python train.py --head_dim=64 --norm_place="pre" --norm_eps=1e-05 --rope_fraction=0.75 --qk_norm=false --attn_scale=0.125 --init_std_qkv=0.062 --init_std_o=0.0 --init_std_up=0.062 --optimizer="muon_variant" --lr=0.00602
Each number is 500 + 25 x the weight over the matrix's rms, rounded and kept within 0 to 999. Layers, rows and columns count from 0. Numbers have three digits each.

# gate: layer 6 MLP gate, 448x160, rms 0.111, rows 367-413, columns 0-39
# up: layer 6 MLP up, 448x160, rms 0.119, rows 367-413, columns 0-39
# down: layer 6 MLP down (transposed), 448x160, rms 0.038, rows 367-412, columns 0-39
gate367:481498533499530494498533513510453511487500435506520501500538510492482499466514547481463513506522522499525486521509495490
up367:499528487524477467506503500476487486503510513523600515490475514500480512494478524465445511477477496489534487464481537521
down367:539493491529521512466474501495514500474487491507510504501480443488539460461485515523530464495524506411502502482502513547
gate368:450525548498479472508513519513495501505477513523481477473471479500464521532535519535494483483510489498519558508468505454
up368:517484469527544514526564460523539455475470467555488502504528474478478516491547527509474475478489487511519487516514518518
down368:559492502482510481499489493473453497466479542492533518487559512516468460485487457514513490516503496506468468541522493525
gate369:501435511500458496521517521505487488493519458507496485552486500494454487455508472468483474513488485473517484505505484504
up369:507524501516519511469534490505501501489498491510528492510479508492506483490509537554541482519526481462480487542496504540
down369:517473511473479490532509511482519526497488528474489509537443557511474519449522535455492499485517523510502451445523491478
gate370:512529500483522529435513488487522488450476546535550473465545492499468553469454505503494482492508524498519495502480515510
up370:511526487506497511521529477495480508484462502503502498517466504524494532512526452458497500473480529485452460455482504498
down370:494505486510484505504474522491516494479552507457508507495496518499489530522512569447478482491512487491454512510522511485
gate371:466490497523509512496499457500529501502450528502495478494510506522481527499475542478458521546505469518532497506485528503
up371:509499493511475510514511487482538498502489479505485493458527488515502452525510536481508482515496523486514541539514495513
down371:533522546483520462517491495508489511499504510507548475508471532519570478496499492491466545476491532508483503509544479480
gate372:542480471485503477490497540497492461491529464466497461465548545508525491496462488512478496506521516486500465523516511509
up372:490493485501475526470522487526504473475507518513448472473517437498494501512469486502528450519489518513490517513455472511
down372:556471515510503513502457499516511490473487470500513474512502542450497553504492465494499527486534522417490515549519437524
gate373:499548480477509502515495526495457501467531451506504487480494535541487527490517550486487475504424498462510521530481562535
up373:500510548523461495524524458514495502493532488504532509465492530474476496478491540495563481468490488489529527463500464546
down373:491496537501520485491560526488466482481472462467496551482523496481493569512486516529482542500484507523489479452539527466
gate374:443491509465490509497517477490517536482487500506538468527490493514481516490532468474504490528518566447465515513495484503
up374:498502508431460537515528509472494497478473517531482503548470494512489512521498495506520521541500494546493453497480509513
down374:480469507532517508507506466504528529488504525496508466440504493521467516431497468479444526480525521550527510503533527549
gate375:478460501512529515480465499477484483481507445525468485493508482525501508476491516497523536473517487429494503514500497514
up375:501480492524473558514493477466508506482521499478469508497482529502539528505474467475510556460510522563520481503506503495
down375:535476476475481468484511485523502562511474513503480485528492518453488509509502490507471517501465474505506520495504523476
gate376:458480527510492477492524494492549524495496543510491529461516489513458531503526452463509540498498497471574483507492522486
up376:477493495479489480483536532539531523515466520517542502514499448517447528537523443546499525562538472462500545522492519497
down376:493463533503503510536517510445458505523466502451501516486545528587530481477479497480463491487476490495496476521519485542
gate377:497523504450446503504488495524520521487478524509496551492516535530509522474487497506465539508503497544486479469497532498
up377:502495502499492517511484471496496502482488489503495479508492481532555489474470533464501507517458526508476504480470472503
down377:516474500502475496460493551496493439470500549527510517525489504507499533519454521531485478502495483486513532510546514473
gate378:528512459497501536508508482499496450483452540488534509492531488499462495546489481533506556495487499491527550474481560535
up378:503487478546509535530468501458533540480472522507556495483531472489511509508497454475546499498471497495494541508491500480
down378:491500501509463539470486530514475489498460488562497480469483546500475485492555517471500489517506523477521501483451456480
gate379:546496451466509537476495475535487486480496506510467488500507511505503426513500454530543465459541478487519503500529478505
up379:490502504497511520536484517524442517525500523526490503509506536494466480518487474501470499514468492524458491481502454503
down379:505500526487500488483534487502503508516504466500521523521505534527528554498523470451501498493523491509521541488510509470
gate380:496507560510485519516490482519518488513484487504509568498496491457495480494475449460521511492462478539501520507473508499
up380:526505515533525492504494506503459513525484490500494492548477472491504464515481466507464512501509517434489505516487513562
down380:493529521509510543494535514486511464486463461482541501537495507448491514477503468445459496490487520460540508511508467448
gate381:524500492510494507474456472515492534508518437504464522497504415482501507505494524512514503489516515459540471467445495498
up381:502500469549524507500467508512492455529525516511474496502526495526541442491508527511542491509501527496484500500515503504
down381:540504534481487529493511439482502513469553456458492494490499472456508503523522491460531460505485477522488482480500480517
gate382:469493536461499528512494506520483492468480506525456462521507520493508472525469509457473485471531495500496505500522546543
up382:504486480451500471502494500466501516494473514472498487506471414501489482455495507548456513503499506461489495502533521507
down382:485522502488506481495493472514483507497533495493512497478494496491514499490510487471511487528497532472529473478490515483
gate383:551543521509463486460472506460509486514488437482494474511485512475518571484432531505461505501510500527540476520495487519
up383:514521468511521485472497513463494487477489496525499489518492471517503507532539515502525489497459495476526477490494476537
down383:486484499484487496481512506516465471459483471538521501505538524551499505508493498513456500455504482574538471542541455523
gate384:488553474486547517501483497506498493498492477534489511518503530532510474472491481481477544425508530488517493498499483538
up384:516510507506548462455509503502545469469442495515509496506507437531506496526496506453457525521486513474535505553502527476
down384:488482523538502506527470451506521492467510505493506525501491516539504434445468504503460512493516481497516479510501512540
gate385:500493509501532490504490471488513513485510499507507503505516494509509489504470528459491460497526491478432536513510532513
up385:505516487516559497492497518474507541495522487498491491480456496465487527531499495502521551499497473500440493531498481493
down385:462508475530478462501492538502488518539475499490481491529504506518506527478532499535522499504465530522482504516581471506
gate386:487535541478476479486485540467517475507555471486502507496535507502557451510437498515472494493499496519503486482486468513
up386:495473437539525481460479492491507501494482525547465472459482527487534563514488519515506486471534465522510507486481488501
down386:520494508510509505457500501490475544546503467507478522466486495505523476499509486514472505540483512492506473477456490539
gate387:494496540516466533487523525519530489520525519480488516536512525494491506465504522499494509496531470512490528539472493501
up387:511430542486471489491477526547515482499510519493439529489474489500497485542538507489529481528526527509520523532505446525
down387:541552469525522487497523558495502517487492524557505468496479481531469475511503524482465539481502483437493508503513519514
gate388:466510544511513518477518482532472536489499556485519507515498520456494458477488468526505512478497532493496498503486475490
up388:473553460511488506472445526537503479514495520471554482533496513482484513496536540520501491488488519530449512477470459460
down388:526505491477530503468489485494510508510470519502497512528541501472448527513471495492540505467534549573493546501497482506
gate389:514497521518535536456471530511515500557500489487503485482464469490506503487479471536547516532513499514507499468495548560
up389:515522547494465538463502496453507497511513494520502501492460518539462565510461497500532535536505500516493505485510511471
down389:459517500535506469486496518491484487461499508543487527506525477463480494524508491519510483491560493518521495492489480507
gate390:496504520491506528517509501492536534479484520476481494459502479525516539487502500483484525506480514544519496514524569492
up390:484456555527530531499513492527525524504520508465532503533531480473524474503522491500486501502445519485471548493493516504
down390:454547496487569474470495476506465498517526505505515512437460493518486538508484494505529526469476511568449509498492475497
gate391:495482501506525516475497451487530519477462518510509464540483485484475483460499524510468504531476477508476458510451515496
up391:456498514517515529485517451473494517564496494493537508466504478529523497519484519479502478533506512530498475537490502539
down391:508515502527502500486511452502494511499487524509484502509510492465502487495513514520510519488504527549463528464543494419
gate392:497430508458474483485490529524497511491535506509451480566468470511468504468504478489525519498522468466509518554493469534
up392:531529520499522533514476483506474516500476506477507513501515521493493487521491458470471493514456516482550514437488520493
down392:499489548500544492508527531447517479482465487459500500457478481497545519497503480480491491517512470497541542499521492518
gate393:480482512528504522528480486507490508510519526493468503498522522515491508509524498495506470498513479478508493472490514518
up393:497465512527516466489476483486519537457509518480455540484505545488520509535462488507483505513496494518470488496519512487
down393:512502445503508484497468538500517463509498474521558490516503463491528502485490510504487543513494508485503547556549470503
gate394:505488498453495525485487543528493524513519504505477491490499478504503498530497509483493530430466548478520541485541504504
up394:471477463468527463504472490514543536474529504515523494530486521460482518502527516479480506499494536502519549501519471501
down394:505485562517549496491494495513449563565466519499526482471485479515556488537513463559544539506489500554513515482616468503
gate395:526492488516504477506475520503457547547516467514520491483478512492506460484492542497490515513545513524496517535518472512
up395:527537482448495525504510517479529492518497493492503445528476526459491467512506479516538532515535515513524491505522488493
down395:542539482536499473517486540512477490473507477491474509492519487466499552508535549492427483499508507471488508467488507537
gate396:487528453496533495504479517503530490524509488511532511500513442499534510493516463499459497559542469500489504521455515534
up396:507519513466539476520513478510489532544485491451491512491473489476503453544491505504524508484513486481486507473471470504
down396:462476487502464521493528481526515512502477470556529479488517517540491443508522489501475514485538536551481481520507541470
gate397:482499461461498488480461563561519506504492528502478487525471483476476493490519502495508516497448476478505528496532516523
up397:453522451498469462477504503513475531510518536507459469513518474563514551526482470517473497516466542492555486526533476536
down397:539484474482511505470503519504519471495524502486519436458487519499522498477499491472500514493487519446500520553531521495
gate398:481497467535524506518472492495538508530486521478533494543486485483531497515519500588490529506501516460526507499524483450
up398:520478515471512473459461522496489495508487506478517536491474489531498499543490480506511502504490498452486485546517524492
down398:467515508512509485490490557510526517518484453467509514511512529542501509531516449508557508485508496482519506492492533505
gate399:493502474504494516468495551548509453484475535526518461526499500480502486475454473463478455514513463460484507483458521485
up399:558512482520495530493525498443523495519512511490540464490481525467533505504540461462495522525508484523551504518516470491
down399:490492472499522456483477483521486471495459529504512528522490464484532479461488501507512553490517539531516540518486487515
gate400:501500504516529560471502540555492483481487504493527509463504502514470519506539466511489527550463511490520441556499501519
up400:454474484482524476565468473516481487488479496519502508539474492516508508503501535533525505490445519466504485530490506474
down400:535513508506504500484532532495512494528530476478547481518530491531487493537508500477516552531451514475483482504502495536
gate401:514496492475460479465507498442484451507572515512512519496492463514482500459497459480485463432506472492542512484477479516
up401:486470456483521521479489525501507470479518493531532491485485513528487496470492512539524519513485504550494497475492509526
down401:459517507526515516492523509464524491543479510506515510517515552536495469448486477507510483475465488465531492524497491508
gate402:524494469509492502530514478538483512497490492493479512517511507510538495535504477436475497490503460506547505483550468446
up402:475485536482464449463521535499504516514488493454500519488481526479501488489503531502495484474498482488491482521496525501
down402:562524511521488517520512532513554506505509514502527519533491470549498527590524508531499468472485523458502515486479486540
gate403:566505525468458499535488505509502496502495494492471533463573451492474523511474507512475512503469502521506469469502493477
up403:486499487473483511509511501498511492508526503428487507426500510491494504503522485550499520491499479523548500538531549486
down403:543451521508538546442501490504507539498488491522515486489519517535511514508475520479509459515517497406485493492480508518
gate404:491503534495491540472494506485447487444485487481518467484471498480502456488494469523502507507487491480517493499487503504
up404:509519546520475462534491440524505530543494470526515487519531442492512525519525498483488535471507463470485510466524483527
down404:480510476491481556484538509473509476474514521482496480524486497494534540516526529500585504514474525460510438491498522495
gate405:515488560501507511522509490532473482508520480548469473514472535468498481521457490507456516535497503450533475541503486549
up405:521541483500493465449501517532511475527516491524470480523509451509473505476529519473521526456525482561482537466503494542
down405:526456505523495482510458512510559486477493504485480524476484516520489434526476504531509481511512474497511518451464476505
gate406:487484492499486488469553519488507506532502480489501510501469473491520567520481488545478502440519454521475475482549507545
up406:518489484484471486516479527510484481542468483546480488495481442533474479523513476473531521539538489457490474517509537523
down406:507459519498500530518552498513498541492507538497479520459469472470493493518483489563524489457487456511499511520480523480
gate407:492452495499511537503440520522508506473467502464511531530491556506501466518487512502465516475449505479489538467459495457
up407:462485481518538493508480506496545544486506514494488533496505481481480463497480447534498522476506487497513499483525480484
down407:532488487493482489486496516506506517517457477500515479509512461491517436478520519448494492525504446538516554469484534503
gate408:517514511500559509489505521501507472532543512511505469537520537500465487466462459495495506501508503505495482506481502505
up408:479495499478504492512481511530520512541493468498526551494506511495582494518538461555550517517527496495455544481537504500
down408:559511515502522482520546458498476454483520457515500521499514499476484506505497491462460495475521538542504486524497470504
gate409:495506458540473487490450522513497505515462478512503501507505500547496499496489499487481517521485508462501494518476481512
up409:515500490507460510480488498527488540496499500550529525452485535503473439526486512492499480534508526458506511525505516511
down409:502491467540464476475512476447495485496488515437534500511467490522500521497491489516477475487511510483496473485501509510
gate410:506495525535507473500474498545524456483494498512510522498440521493515466553484461484527497518466483509539496492482502507
up410:526503501490496470492527496483475516526501530463491475499483487492531509458524511492495534502501528478470497513483509564
down410:489549488511541536518515506511523531516504510508505499474528527504465505562463466489551527477498490542563517516544511457
gate411:465477512550484545485502532495472504474466501504458484519523531483503508493480492454523515447497493558511497462515539519
up411:534488509484515482521495506493506511484550537448528459485512497508489521503521543492530493490497479509444494476452510494
down411:504524499479493461496518535489525470519510477526509493478471523489503501511520496504551491462545509521526471539525468480
gate412:492513462473550502522489514528491496520507507534508478492536486457483525509514501489518515497520485436534522480504442516
up412:519486478449514485536533507512509522530468538528525464479494520514504491536470491489479524506542524481481510476450518534
down412:492507517489538530491561460528466525506502486538486483514551527509517495474489508529490484502498496488540458489486530484
gate413:477501505506474569455488507505538510533475550532488414472501512481472507494432517526495509496541506492510475502491549445
up413:457522487498460487510504511515517512502481463524491516499472503480502519495505493505533477503510503521490543504482467524